Weights of a small transformer language model.
Architecture: RMSNorm before each block, rotary positions, normalized queries and keys, value embeddings, hashed n-gram embeddings, capped logits.
Training: a variant of Muon for these matrices, 1100M tokens, 8600 steps.
Each number is 500 + 50 x the weight over the matrix's rms, rounded and kept within 0 to 999. Layers, rows and columns count from 0. Numbers have three digits each.

# layer 5 attention output, 256x256, rms 0.23, rows 27-81, columns 0-255
488555485558492534494565483490485499556465513507553544474511440527529468517483536479403499543534485493481530475501532585496475447477511478476505537517517523496511520512582529453551483519518316425456536486511539480545498533526484451536499510473481506530516451516517538473522505593498505446536536542552492443442524540497461477494512505457498505464445502488522472490530547436518489466528454478589522498499398460473485520557462505477460400530472543528457523534404557687527365424555452632432493597492554455462612482600593560737519460489504468475402474586489671558573413506508460367551484461461536567544609494467521523512491537566556513523470421521537488640428380427633550475549463558507381582499526525441513427465484321455564422463530527579498414506399462441574516487468554
480518535525534490477524447558551550509529475468533607506466528556557482486460558500598548443426478487440474481512486501511531475511397478495497494470484434488520485483528460559532521484477567551530508463472472480476561471529519466435519535489411507477505523508479458516518540449449561446494529393570492498501515492468565497485524484415500559544493533512474493504478517507510548510447462495466531506495492707501441553413580551492458582468499543466543467465432483475501436533432485458446483532531538476510580476519462494426459532541573534531466544502558548575627568425535443514535473580439518497482406483479471561374495427508408554466521506473563493584523632439585510545481545504522430507475601464442524454573518551530472471493485506525451491480461504390474544451513556
519401452491510567542486442329510454432512525442522561579578433502379441606687384406505565221615510540447518540439534401646466451485495459526493610433466440546595633516391447586384532538488437517513488425462466541475527568452511544584560502521456488431544490521541468463524537518507605511490478544481433579552548508516537485450505578530539491540546469477522470459506480513483535481415437489537557430440605553584545460505457553542484503497501401515494575484497486538467460509578406537403565501477521405524541475472475551580470553517519535505555554469471452381485487447498436451540484486469590542488483439465485586501474493527470476465485525500499548457471507536495480447525482515496508508515514498440513527523471591506473451510511515437497464539574555517529482510557529
505590567514483536420568496512531594477417469508478474496450588539494588572496571521573536512455527513446448485456455426482579491471524475582494477474482502495475475490496526533509492561550489475492440517533504525483492519499468497563527444515524501478444499539502476509481486496431491583533475518547490524512485506485565454482527473459486527518539515512562421519530582502479478478482472609486406536318577604525508513596453540366371569479512501589515552555492449489417453475537486466494513610524485482605557594500466497550681491549485554609498581445603492564546470499557525453484430487495471620429402456472541483477461568583484495499484409452463405489572524575517597504473543537459443563543494450453463468552465446381461414544471438528467597400496484543525529412510535
389483562613447540432495512463540503546419542347599420407514455424548514565519477435589520505428532511447520474407474563490619610460496476524471496482404508495465515469433490569518550471522513497541510459579522498551460519529512506444414487485537497534463504457478552511456461466531464483446482545516497579532484435419569461527486465449471517453509505480524590465483479425468494475447515545486518472513448534469434451431467488537383564536554518496565479554575422572412490499516517577579542464430574522481458554409446518470562591504459587439456365555478500501385404475582454597484459487533477507503494467557533513493489443606420461494502475510510366475476431541495505486494513477538524515428397531563420552573504477501441530520465561557608483495539502563572467479490463
538466473533660485411535480530513440483481478412441466500461508488418374485506451466476537480495496409592515487570583432474522507500383573527457480421465437468488524450364414488468526431506549437534487489513524517514458490559557495516455559524548452434583503540508478570492545576495479495542514518458529522490578485475476426517518510502538571499504502507585504580492544550532506529445476560452416641482386472556557603514487500532417487547439587529510426521552522493453430509550466492444452344550433365500561537434473536409460423465481496603481368536491492613474568556565533503557458474576445485607511486435421519530529484527505451496474453479545520448493506485564483454490466543601637437555555540462447498510480607481553492506517431499582478485532455500450486419481413
618480543575452517436532481489522531504498509503446545509480518498507597533555467469467517496460471521565523466506591513532531508453548505479507485503577520463507515474468420606491550530513495458532496465529479503477496525430464470530551525491507503525586547509443457486484524466526504537492526442540501535454427483511525535487438464525540482507512518450468472482479404563483481490517517445547563503420525493484495532628637443434443531535472617467564446505386527527526501528536527563489498459431508509509530547483490368640492528423573526562540611521571471525499530592507521503528524452425553553472540484475469452390514558546471514517399506481511509581492492478426453451518446501501502529490464446489474516556633448539516540425527419530414490422576490483489451488497434
481547574568581583549340563436441554452533384474489544589393563436470506575603544430566541451519500357495491523474547422537622543554465531567519487394494567533533367455480520473419416493405501471499545497462513393560504532552474542445546524486533525487402542531420534511518483531566565515562457492603523531498519452479446433472519453488441509469473543503522507549500489506514567546491597432452535517508555598471616509545488495379494458450572473445383449479475485453563431410454522510474576497501513488542484580504535458513526565405508585470442589494521470626492518535488439541425574552424453463483511501427515496537485567561537469446530568463524473573532548408569523560503444493433443473518474454561455475495576465499472525460460501463454536485491483508502521489524516
444605511575502512469435458512494527519619568418449536623595432491514511485580551565440525468541406543467526547450511431527495484552523538474521574442471539472528436555561572519489490486450482500519507484478507542568481433550518504537475515477474455560526475518486550417472473549491476530553461548430545553473533525537531530488522513470492541525452555513542479450450498481488453565476513445516620558502568669400603429536549504536503408480545506513569413463619532597559505426502497456507423525302469457509531524529483480636532498376442599519489573475488537459466570606473485505447546503408398521465400577434534558442507467533538462491527499443544470459513458457513546541527479461559450541474582519471470481513531429499539588474514506524414554501515544465471412516456511
446537550493445671452305592484384563433414424374444642406508412444508495554506524589576468460598471567511665533505588581486630503438565549579499474518528543510409559455490467634513457437486650508515488492467516536539498498513410440519534556494505483510534469533543488519475482466507492510578481503471480437435518523521535442554538533513491495421461519526452508495526455496453463489336498514484495412601502405515507436460558495616506452455479531484512466399487531471582541457423492462446397558488527721507500486424447567620544498460519469392505466470488551418438561460574434454512543575513540425446540524465510515449538433515559577512433557521535573530463548502514582537477482488513496488464399491523499480586453460482537497492540609522456518502461527497417508444504484
412426550433517427371448499500456495478513482512431451373500550562463616518430512468467367527467552537466549545480537554602372508460533541581580455558497557544469436586511498435470505418411551562545499494458526485466506547477472511501486448547463523420472547473497433552499427490510461542477482498417524469501491440505521541480483519434497483541418474491462493447480495467475477515436472456490522357595464466442464602483487409546543512527491444520535516462585517470535492578486458534437539404452546486436543614508521538385616521535611581501448488548451478406540429505521542476494508497515514454554585548530422529486565450532483440487479483515464565411539532427490485517497467564466578502463497544521401484517547580459531504414431523520505570516478487502533456516464526
488468526520568485460508439566515529528532509486474562566452565444442429480379449520434552570529452579435509465511506515423570461467568431553491537574446517460514523511527460541481548387591468546407469525502492512506526540497500498448539548533552459540503524482530526471474514488523467557567474503460495492482454442495485538493476499525446383538508589520490484505505454551488536486505485542483464550557417437495480498380457480525458425436488536496419433530510509489411516466529562526443516514547419492464467490394513583507477563531556460471474483560560444477555484515420482508542459536514479375558471515491496516511537508497541581524434457471575500485474496622512525494477471562499488404531522523560467572500441500516438458477538500516497451426543445487540544524502562
473521457554548496478446457534539507492458483439575520502436582534478509465519498526440478436562526542480475475469453469497502509532428468543496513524478492595523474477512526573513451557475622505487559471509477539516514461460495474483510556472518516507417525516482509501497510515486530479513492550470539477539524451457541401507541485540553542457543468499460573573490525464485483523483422492470549442541501575514494434467462521476462513456473445426566552550399484422478533512568517596484517516468571499434482498531531458531463508503575561533596448529497546597561518373522533386560516506547517470451443467488548462426495545449519534488573516440437463559498487541462516424493503511409499557487520511492505444471570502531533512456444472442447437477510444538438553502480551
562481464441542516415513583511522541469500421540598546448433467574495501475426466523550390517503504474458459497503481488528435430451489508489565573485525477516580497488468592483507547490512462519484514468448465504544493527528428541511492489521522489485475462516521503556472454476497436525541465519548572519466502507562462476511475502499483490459503467522542468484535526477506489515502541403474448497589536542564478566558581588437546497492454525554467495415611474453540426530501512541504559461484498525534473441582527495592493520575540588415570459490585503449485520551570486597452563514551463483470519490518502492513445640437474483509459520458572566462499512520508480471520469477475551515505454461530499461545473499478507485466453540504579505496526562501469487418473490
482485500488552503509531473551511542557516508549545464528559576516484439406515499495506544523559462540487492464462531498521503447452484386549541485565511419455509446588408519481466525445445468444556540549517528505577472379520496488533386416483440538483550493468501497497528437584401515492449530513433533489454592500525469524446577457522513551567481550515514485431502561530448487470571560529481536492546435482460634565542475532512342574465659607624489437412578445439416444501471506499567515549383461524448499487588568468509526472464444501525545475509456554509479418419599544374449461490436478520514504519351495466507523453576457551472441440512529551439420589551564505574515504482520446562478463545481509456485501474474514449510409505436581542478454524477538510488436524
500562513440503396421446475495433543477509612495621454582618575502335475446496435527557456451548405569439433545419522495441460539464515550528423533545554412479481440544449442541475509530530617480463464519408560463488571576532448400520500466408519516493488461476495538435526517444526488508529501513481537540474496504516519587464462498487485447516543505441487518558529521512477492456454580575548493492495430443471460522450572483527423515456438512455498430537478472589523474610465542463431459564550556604429454427519598428559517572374410489468494634585556456355447541514548399520515456472493496443566520547451551489452466459541460506485472522524537440475542496495570476531506546528462466484398500584484562449404482455487504469510520509526510458520456563492502495450587540
432433599439493436510449462493547470486458608499369465531496497477448478496468434504456416506523612491495419433451522596469480462506584538552487492483510569479507416567430491521434540646559527544493572455509540487470528524482537557530468478580492514506505483463472533477532502471550520565530511610527532535468489458464584506466455464474490399572457459479541545545462454535446550472481558502461513540457557530554578520475502432518494557469390423416527639521469463424428608552430510532529493493559663554478569461433515542524437471586440439511512552423591437471474604561524581570433507536494486548452510492513522502469587521495482494603557539475401475515480491510420449550512517438461527450396455490421498501475458444489512455543545508439562540398506483484455497493496466
481434409549459473476505552494461423492571459528513628542513454524439532410460538498525404487583496525551518493482478573479442571574441521523505541498542527500481493452477471445592482472522522461556574447528522534471405488498518499459504504498480464435445512581476484551413514511496456485515414443469473499504525465552460404451534517495471523499477469519441525530557510457532480533472378549556461524420576491616526422508445598531520613555501524502502520422546497459412428533450533494424411440434549575474512450528536496517540557467584535448572518433436468452451474541496535451565460479524461584434509378436532511477385470471423479406496500495432554466486513513576496469468532558627528526481505502529517491482515554420419577449490489481464557531445528509524498515468491
494545452502551424454545557509490423466574527453489496567425415421531445540597548491551421561528581533517597473393415332534397423500458479442625528383559541425503455444598527361418541527506464506473499486473555506501460484524476451548465509504469484453498542571519481543450454476514510499492474515465544555494520483483499487516444518559438572474510573515462459444466572511429454527535481506516475415476495486494520449621542569491561561497529557428470475563470560553483537546446508546580533498523468466485644521450434447536478490550461506664414479503536532477505407481589436554499491509478536522526479501487512429524465469491440523471434575514504517487465427476509487573512481396490463474474536426432512538514542480536555463477488424506523484464434523476477518450555455
617598580576492508553450528478486529491465445471463578482480545486570509484508526515439591509433512524518543482464481497501433471528531583556572482585558521572465518476485572554449433371545450511482474491519512418466535450500522481498497543500466477531497531491484520437517465524468539421489497441464472514506491497514496463539489457462526575492529506454525505551524494478495522425485570623472455560550430485535335506565548474544463503451626436482562453536466447459444457519532465462483570564488475384490399570500574460512436513554574506506489495472494455453483539471417503572486475511507519502577516436575524489487481497538485536419525507505528466511524485575481498516526527541466541540520557524513441450457539505483504436451531530582500526488467506507474487539533511
475529502480474583353484476542466401482442551529484471570480517458374603451523488570484407490622415559425468488483441517553519499473421475481633552498589594461453604603521450501447556445423421524509554515494447454490475517521523456545505540488563542457520532571584454493496553460538465535521475494440573519488519502532467479496503558517467420545518474533436520482511424547485490485477416503447480522537472536491429625491480484495449565404549466464461545489543608532398470521573438558477570434472540544541529514474529561467489498544587521523563500582483452469573520442493459556582535531534443531498454508506441570537474520490500526490435423525518557445453490576546498455579499514443494479500435480509496497493394499461493446475455444446596417513480530470494538483523509
494535550538504515498511541467450513561542574486478466419407572420482610530535476507471464505476672494503547471562519441448474520461471482451525466495468427458467469449582528528526520612481522424437514396497475513484515537536535478532477515469477511605451456442521440516480515562552424490458500423524488494486461449533543492453513526478478561494476524488512536466457494413469458553547554538471509476527502594663434428456496462495491427492522517503541535363463512600461504488535553459579479492438579599379566469484489544418576485454699482574574530464526472477593510503421542500516448502517509468477435368485565492502461531512553455461493458540472600503513500517506558459474484449513490503437464555494564485446486496487485560427531445442450583502571548435452465501505531
496545538451622446475436599475484443471493500501420444538478463464414474508474543443528537504432462492541454556500545594475549478471473471456472469460441521489428544495492382552448507426570517496481470500449451463552463485536515486468429518516527503572515511507460473522510463534445525525574511436533515563438513499499529526469461516482478572498430519491525527551529412550507527457506550514574396429519575568567466498461538535525570488486450442495549421523405507526424443479474561557462551501575571417546542494519493481525420495536532505514393509529616534501622510580420548494433477424534563528445434438502510558501450509431471471481537500504555481556507478487579489537484436496440505444479513530503500489514513445573529489468499522546502561426521489342484424511424455
468428441444286542475445419414457460576542483508549514533515552450554449480534481340553482420387591366465575440423354511493510394475471519359460303571623496647388370550564347421374517408449524583456569562505462531469515547518497490499515558445519499533454472523507422422434574490538459507478456483417448501504449508494465495556492514539559480437563450532443463499597489547517445473476493491511513458477418490436421465508518469444495529504505486490463488408548478594383403538581417487455484414500432556511593525497489437422519455445522404417430613559485504474528512459554512518482477473531577510576490497528526515496516476523466502464498513506499488466504495538479482475550493513535493537475446459525484547499494546500504482526544516523469476511536552507528507511488491
413512479462448380377542473543486461511558430568493472434484512380520553586518492466501546385608535420461495447534465457484469454444459500520519474519511618468464458588478543448549462557504483648407508525516447469483551565551492495514516580512544527540549553530502468510422504475574588502543509439550480501501553498465547522497425473520498442450492518512453470610550562422499461477529453651510487531581532463550412500522563472501480423496486508544543513475421477462581418545614406471451554392638492512454468507400521426467526396516521486426457432503557552530513501442598557435508433539478493443454545475517480501495515512529597571469471504504527522566490511459524513486510536534521463375515501479548496510487570462453512509481462576526550472532534460482485496446450541
529537587470427541519500518368465561436556550487495503529567470430578488448533554560516527459460526552449509591557569553436478476569504485423560462509549459497476567471485585554464581585562500490501448540491566524524471506562523525504455483453467466493531462478541515536434473464493452498490516462489527487480510580487538529534579525445496499509467492481480485464430425535460467550552558528564453472545480507513418586459450526500523419417487469436502488431431572396531545473573476476458481449400546603498492552534564400545448453550565515459501507545456612452507486435571536475427530450541524421542493483533447525586519514452561519502498495480486533492445543563462484412519457488488553499507428530500485495476597461518509458431491507539478479540451517521500527412507534
379466565527548535622503575549537531461542622454507411516455582534467492548438439488552520568503571504537419553510480451490486476461537635517537441565555482459476465453487435520552601576521519547478495358435427473531522495512497535491475524496561538514447464493435502526466513496506413461513504401561445507531540509503519479479521623434505459429551535444459479573503493494539573567461475590489454552480474491526545518438477461534584489551549500595484493525438516437558638482462478539529529459386489454502433472535467542475507420466504500495513454474426536511578452445435453468456518448537489519487462485422505500490549475461439505421522426487527489564502503439456571562478500568461458545488561458561453448484476546479555494469518478507486478533555479522584453569524553
462481529602491525472571440433556503444467581471548501465489463552486513538461430527453478541610418545467559371505543440445474476526422569495500466425527448536461536476528460479449374528459522459488458482519481606462437548453448476558480595493475517448512478541577457495469527494468461524572553452472536536494490463513493574497475484503520469487470433533472495493514448535528395492493477452635519523469487534464374511455384492414576574482453516416452541489558518516466445480457472564429539448501481509452558425555490459558515485446511517455456491505443497537460413520448510421459527444480525505448534452572445517539471511476456466531547547504453507461516485451512548467486419487562543492479481534458574467573516467468553482480527524578501514498524462524538489557477478
557469512412481465476525439483452627479452510413504554487570436499551504488497491481508462440569674509456454496448521607373445473706622514550531600513461320573470443511575548478369609545513509522531521548436437456502497502598461469576528542518518597547513525534547482476533497525522527485430513466585497461496471501523524517511481492518464436542508435491478454494468472537452439447503488478537455526494420597383491538559539523487516521532508508427454509570487564449425415496523434511495381517527459394472541540515550527478431505537464489554519440676528542504477449456493592499463521461502485461526433611608484497504444516437529485509494558535504518500531485539576525494562429476548503453550546543491481523527492512484460474493464483498531375503477443476496541504476555
512513463517559440426521503465561470526497511503550493543546455491485471501475486527521558472517565441441464606408477602485470497518560535525522553456598488544496438544561530505447452375483532451494542533543567495503467488479506536554575526523480534474516470573568474450507481521474497516544503525477555599482516505476475476475527544490455499448489405508542496535452519512482489503474459427513564505468462477558470470436558575506433398511547501455362447541562473487463530488590470426477508414461477470502511461414494520541529428414539362599494533533528488545477596470592561481564596484442510452595522447554500568470467499507541523510526556565580465466509467535520514434515546553486568491519500506486501547485450482403551570460534465504447441525553495511449484401440486
579486495494499488458447394538443567551607524524478548536457441476584438594504572387491629536574485463489404451410531479535447533481521536504418492569449405455416512509532465536597480458507547415551515461491532481548482437524434529394517500507542585438493586535505428500499564522541485488460413494566494489476589533517441493498476529531451467528523563527431481510506492532641541516505388437369496493486546649539541442487513529420562534486554475580523462521572496564511480478448526513416462462515514586453492474467490526474404467499411528499506422518485509459536439591588431467576518571489493523475451440532542491507476558489435477461558509487492505456512442587582450491488474482505573508468429558441510530547487531518477525507488525562549502471458459474583458452566519
537439556479426512522488447460512419562496394567612489397544522510540435454453505499452449457551579547528409485482540431506505584526444507591504565488531509522461517502547555446412480491402606492521527571611453481546411488459559506380521557532588523594486514555510466466468456533458490475483450551551552560451417494556471447509491501577470450495509464588503510502572525540562509554487510484421513511527482478568447542472571599406498416493451637502376405568464559482474397569584485455504477587534483489538583447414534505532497513586375523437515450601556501468563594520562526496540499553565480491496494477542454540506425543527510505520460523532577513584457493552492468450468503472513437484466451477469515572515477476487553487552461492526544440462501542487489472470475496
461496467419495439518502510528507538528495477578504521510542475440444522442528481482497493601486536415552567496493500631512489462443461496446510455559433620541541477544552471458606468496524551543505524494470537466430459525529480485498472443488432497495584465457496504466547419508523540458497527438450490507612502512489507572445516453470543581518455542545536448490515501471501446473505504391436379502462569480418492484532527437606458501507510463478513443406545421523401470477393453449517491548480418541593558539498525551561387517514489598558571520517448575470454597520526589528511529568528505533511498551500517502489538436503497450461436531492510547495539520512513517580531481496495459504545493450499502452504459473526511486498452442392531493505431540586420497427395489
449568395487474551559580425549604499571549541472510440538535499572433435473461507476437501474535530508519527438499523573496506502493493521472532428527580420463414502484518487483544541482533491463496543490462529469520555506487419478522486540481464527445516472479486550493571516560522502492528475434438472452515533551466515537540513582456520483469486555437405400477442486524480456503476490516433452537506412469561554472427484491511487547403452566543462394634495485478525497401550434441470580588464533527470412499542456499481536505407519425484435517575492512473477509413639504512534498530514477463533533484486481541509521472503472542508466550488572388541510493494541589519511571535446411498461527547615476470530460524513526546460525454545450428492476507509517503462449495
529532577624548438439561531519647488426577544510450419513656591490496550547545475439547424492532547521609568527552575527543443516591506380475440484417457419544495532493490558408555485516523492522462531497453454579539490510465455484474529481426566537417457483503438532502491547413597507516491460468544499512484501560556486495564538475519443440577508496515433517520499486505489499445513546622460523541566553364618545570428588527523473450388447474442605487434408485544534400380491467483587502443490517542464514547508583479455496551456516524532462448437552487535526514449480570499442462516492494460457571460404446542451492511512538568536465498444560575571525499438537587505497491450495479513468514502486588501452571533454466556526467512506525509436513459475471513492462506
436439542519464631476577552581451479464533506497479494490565448447425374436602566542419490449471499522485465541462511548518495507434444463393559583490503476559490573414499490362576552445565569430477450493554417548433491513504484547471399463541499544465470555532512540483484519542601556510521444445579427504525646568526513483510548526452526545550436457460488454553423465488552534452489526523523525525484500469465551388537502476377468620519477420573528524366507479359536539372545549468515482507440530538479532493388445422441397510427444470405473545464438556497409463473491584413508454502445451515489531484478607479540544580521388490549480502484472590506462514453473530492453519491504514503450453505472515600547540537487487480573499539581473523523447538566533546481441586
462402502454501529599532444436434473509501399457466545570490632537408534415508598613549453539519501489465502700495488573581597502449605465373386479465422566513508511533462499467547508491548511533546559539467525416468510562595574449606510480530441522457441523493521468505499419457534504484474448555470536491512513447545496496469454525547489430503477478512517561506459454480483421457515524437479488392449459581474524419505490500494493480506509472462560477474450531582501478492508491598451492521438520483535556522532545424663518578479425476592500567415489376472546473510497479560465529557537565503510434529439551469463499510479583507468488507489509509552545418534487529503562491516511498527530493460476532444510522463511436506564535381552455561477518529459512536502497457
475477445594564529505407535560500359445527556455507521397532435367486491562485433534448452467594438383470532508561610467572500568507579509499608634526585552575489409573528497662556558379580574533442520427454457450530524555533529476539458440509389561496547628445516517550529459564490547446512577451586452457520519481464505548443522446450500500501486526471575462534483559465516543476525487580489518502512482601568480493541420509460554603452555545530605397495486548470412532532470491464581496570425549548511487572610514528556513471544463487510514504563525455520548431493501528473506397521467475484493478439536546455513466450428452502432471448422559483540435530579423498504569490414445437563499457465513460444464465443489539454524468503472499495456520485501577444462473495
494525533454499524475495517504535541404455430489508485496447515486508466439519503575412485490530496491484507503514488511516530463482525508548531483541469507537553512536500604493544495400494459524512453574498488532517499476449529511452529507501517503515482487458459548507469474438541490504538469521483535458429481489503478476524549550449521487437492499482480502457539437477528518493543475470629491477454505374514542426572441591452578461501499434517482521533446480489468487508485574444552506529478533431583487514536555477536509606370547509484522557457562597513518497448563513504529473400478504507507553453453522469543453558477439541516499508524439473549536493513438475503460513450515457532441586473544509555502515472496433575433557496537486550479462566510530517431513456
544500433476548497527479587435511547450456462499619543534516545493561513511469540513421465464480491449446430584387515586483400465497548508464440405460499522589470533513507544501576448515464558447495491518509497489457450500440469502533538505539517538489491527457491476542546451515480542480470478526543474568472476511562457550475425524505527500510461461510471529506539476515498534450491571526431550472516516480552504481580415372481559401591487627479574483511522497508460465524438497432351465480514458466380443516513428506476507504560439476476501412491482439487563399463409418450475520524482489464537549449531506433578555533484551461515433500473535503465520434541533432542522546556541502474533534542522480520501449531540468469541526515469556489507558505463528559543528527
521494581558415401465472477447475492486517556446563574404446555491616515425409518608391456548574516547496517493419567443524556437400500537503463471477436495455610542546438474536458390534470616461555546511515553501491454473539485501498462521484501551513469542474506545463507447512483546511503455542480504529458514483534394526582504477529452469549488524483504497504476436504545469466525521466405455545574613471485484614566597476543547399518494498468457523515537604551509420506583596502433528436541486451472493561537557488586419504500521509465573402528508518447489469504431516499454479536554471479370484530513379449445536533478559447463518492433508474463487439536532536468497495479526517465482473517521509534494555490491484517470543565495527426519447556496537518519479540
552584439489567487457514439561509456471458541503399593477461435423533503502557514598587580463357477488488466482477505488478451494547544512436494490437418442458436562530537521548501403418484523511480507479494408469487508506515531599516448533532523522545510593502517507522519496545562543531471479499521507474578537517470512553525426510532509489511457499493496531466532491496484583455549502478516478520488458438476541492476575466620496440451586419486582641582424503495462505548422408621480556536559541468513550492475478492419519511535478458458524481497583393440445513400435561510484474521545489536551531557465523518474517506495527509490514466464462461538438445503454436587564378559507477429483499552514483506536519563487451491483480485468504512457525533549478572573432468
475467523525459549573522517423501585509482458514497469476507486533479565500514527470550456566485540470443479540451490548474543552491467458461520526501524512521526563537528531459410468501511521452513447457526483472498526494487509539453519542493522480417478481545496498476496502499531431513491569552499485506539547523460519502522543554412499529538530482406503465500485424515517480512516510557508468497379416542518550383607548549551536581516545486435515452499527525415463526538458494454545507565552493574552474369452492514442469464481449566486531480494427492415426503414531561384510467493501464560544490480485571459491542478523442445530525552476535480498471527511520465538446545449512495429512431456470573501530514488434522504503456513484473484580524514533491500505460550
558516473610531547530510467508489474541439448511483622510485496537570516524510540514551514456426543445448481493548496505570520494534495566492418478506476488510541535566541494496408491440504518474500514465497468500523525465520468519501532496561493496507488477456542456490469494469514462515552514416491500444517504503523500506459534551480504487577512491436471516448433480559513467529439514568489464443442492428501494540470461546520540470520439518559562445499509460556510553515560467572492440511421591491567569421498474553532528500419530482594597583445412509556496578551441464448439467520533583531502537541471468530532480534491458539520523465513547530486584493511470511442538467521520499519441480431413564529565481484468524565483516415437445543581500488481470413556527522
548511500510445510497509451539508548474447536436496479431471564501604643528495575449477511496491467488482548500495521510539434501448409496516558460500453462546546474534480468478514446483559510488468499453538508501477420506459434522496511533519500484531474464444522498496484488498591542521605537468494462513494504549488480531548521492570537476518515439494538480569519429524502549490480625551490462459497525502484541553507476459426457475439422400428458590476435566585536442541362447472509511456538525436482549510519529339529602478565456523477554551599498502460551515456489448583449496505537513486488516511463500474543556532557503546555590606510498471547482474387510502576527495511504554487446529467434522445475575453375535496518571472473459461461495488464531523467497495
470486460497504492440444440474503489469548473537513415401426511534488386552427525593413436532481495396534496529470532495438546529459490493566379507437597563482479583597522570421472426518512567508524452445449526491461588448546498519524447526519526556541506473483481557504507452494624463473504505453558428493604565446516517555485451456526627557466429422444505505548436492534484549479463486544505555456471488553543562485527466551445446517562506445579524445554430553480484670496380449497499471507461487590451473530492464583457520608464585468478490504517399516524495388545462456524472509434456500529519479511421555477566519509575482472509491419500519504506439486495442530522503498476541523482516472478504474545497406485525445555455575533519472554588439490483514509578507467
453458554458434465469566514527509507438554533559466465450500519456525405563519450491502532469398552478483554510486604572400467505483513545450460468449430354568439475466398436453494487527527521545497497477551480461497481472453517466535514488468476552512450516470558529491531548479467476525464449442519485526509549536476516498521479544421491457518487508505504488541497532561498589488467488393446626566561538558487432558497430474511450385370541625483487521494514554552506407444446557454393374539436540416529485553656466527577587461467518467521581486507558497538517432475508478419602566521403447455512492488523455457547470492505515549439485482539462518487389491471598532481500542485585353551487611461446444438569486411437471513449554525452482557467476482418536593523558556
443500544549547604517436503535522521496501400509514510543540511506577460483546588454446528456498553472567483519548451522554547536548522568635453524456531460458520457578433459517543493463474593569484541501446448501486488457506462540512546548561503486478399502470572506443518534491432553520435514495508548546505503477482479535468499525426514523497500457482544485576510511571534468523440510543575537449607584447565462555431306390531490470479467520427569592455496501591514527525583492489479505559484500469479506524488559487481551561517555431361521507440501442510512550393482513498470480477501497420389522425499416476584565469464489457471509458454443530445512500507464509497487560494472458514497519536456482522472538500531435501502549534509475585479547521483502506533503532
639448526426503496566406458613423521496549512618480475516454601442584548509504548486436378500535462460499419507533475537482491536537490503389438524548593517558615456620458521472529604450543558506522528506472517444530524471515520499472442456469500458506434508495466505523513438452514506517476497546436507487545465549467541465545538541546493437460402483473495542486502450495504523525477453432427495503574530453580475623454464602532467473505596479502567497462554468500522422494597520469439393513550590552480399511539404543442477432513550323536450444500491465430555433399515362537529576564532494446462529441588453492508452449502516518515587485488547541409506486456535463449511481555514522482440516515552464507528475512513568509455593476555544447519529533442528509458533494
551580401431533474555602498571558512505511617425570482502549497476508543596544580563499502487448563511540520480449521519546587472573525511537539573527485503533526538555408563418514431381426562541513537529483523433481541421542486481543399475469411474454477496531397477463526427483515488488469500490472538479576484455442513474531436502519462516425503490485411472521534464513447552475484465494513524431480508523619576489499418443521572540519441523507462489459476491603553478458601480525593540422482389586504547565569523538537522491444462403483452452514439504438664473479528429420533470449561513456501523443470539540572505488407503502495514555527497512532490518465495561465506445395497546517550497443455495469525544459477556519509517543532482447580500501381471529503528564
427540498545570434520530558507454537460524552437498484473451518470451557540536477502453579539669556546551565414433530538424518411494621479519524459553543460585392530501509489480495494506384367549513550493470489498495483553494503520541485534538522588504515498471485511452522501514479470499481449500515528441523544482516492518502471471473557500510492495554498565521494486504480504468531555515465375502564427546474494537527518447533455510522523479557470513481525500501469516481491515516402508415443519490552531516545510469455506588484466529528384538569483505549484529376485486530504539534536465449574455551483490468485512525505522453449512513520492497467552477486530501515552522589488539530466538509454451443514504541510452526491487463538405472445471467501487627518547476
453495475454399532498541406455407480515477569539481482478533457468571540444505493419498534542495408489507435453583474549466534447510511513443464535540517600497489418408489548487487471509430466512479532461537500471457510504544519462651397449417458462428491481419566506506458567537455484431462535505457524362526537516490509536513506523473545507505474501481510548468505510547551501444456540494489551525467411437569476475536591514439506606517472497512419509484451380519517479577601462425424522526489496434511465464542501473527564413569412504505588497463484442503515574414521589385483466513442473548573551455532500486458520528506456487540488438499453581560525474467538449509492538497477429492479516543484494459496438446423499487535533487484510510446573465535477572546513513
543588549490468400596491496432500598424521539557532482575528497552494504540475530436442607535469470582562554517461501470472504470494555468565507413507496465563456583556434488424577491528483427432446484496479530511511517521415487559537472491409522513544525440428483551520469485548439503552509456451483548479433588560549465475472490501449539478472468486548468510473515484443493462512523544482526467574472490441527523432476528591461536626412444445493537402475546508445598425513494482396531506516569554630549431548458443409457490444482410547454538482521431479574515614632511537528523436453508493512474519487546541492495435513435432568591475511437511453495529467465506453503513549415467524413488388469536484561507523519469476548514469493501506498577493428468422434519477456
422486483508550560418469569575394496473525462527561533446354534643456542443436547532604579470543548449559497589500518380574523594426542454492464562473516539497421609380540567454498546393422469458554478477545458504535519533464473567460504491513501503497481509511478469546517524505467522484555488494580435434546486522513529477496487516511520484497517501515438508480474497486519542539507510464446566600459472584538450481409541532475458493473479482532538511521452511411560448475545536482485470486553519530417609491606566317587434502416495388435617580489479530520614463489376481390511552481434446497500429513539521490434508517522536544477528485449498535533483506447487459419520524494536544521472540502417559448448543462456479529532549518434472494542476480477421483580476542
419418414407524476419417471528483492514493460528519588543421470564538514481412445498570412504465528548538470539541480548568481516541532506521535467558514517418537428516534454441512411604419508530513482432463536519484518508558494477514449474500468484480476493512478463513539529528505523473425488453513427471604421485478505483467470494429442540476454490463526501520523501512492540474491434440419534445536486532453483472398454487577459451492532469526517572539556480525587521512545489461434538513480525546451588560531496486361367465565488559512466482524448480567509411478604547515505545512477497514551538528437458497515499502552525558466520495509447515505529541414441515467498526541487523547476501456412437524555539577550433475520495476488537504545501429471487488455482526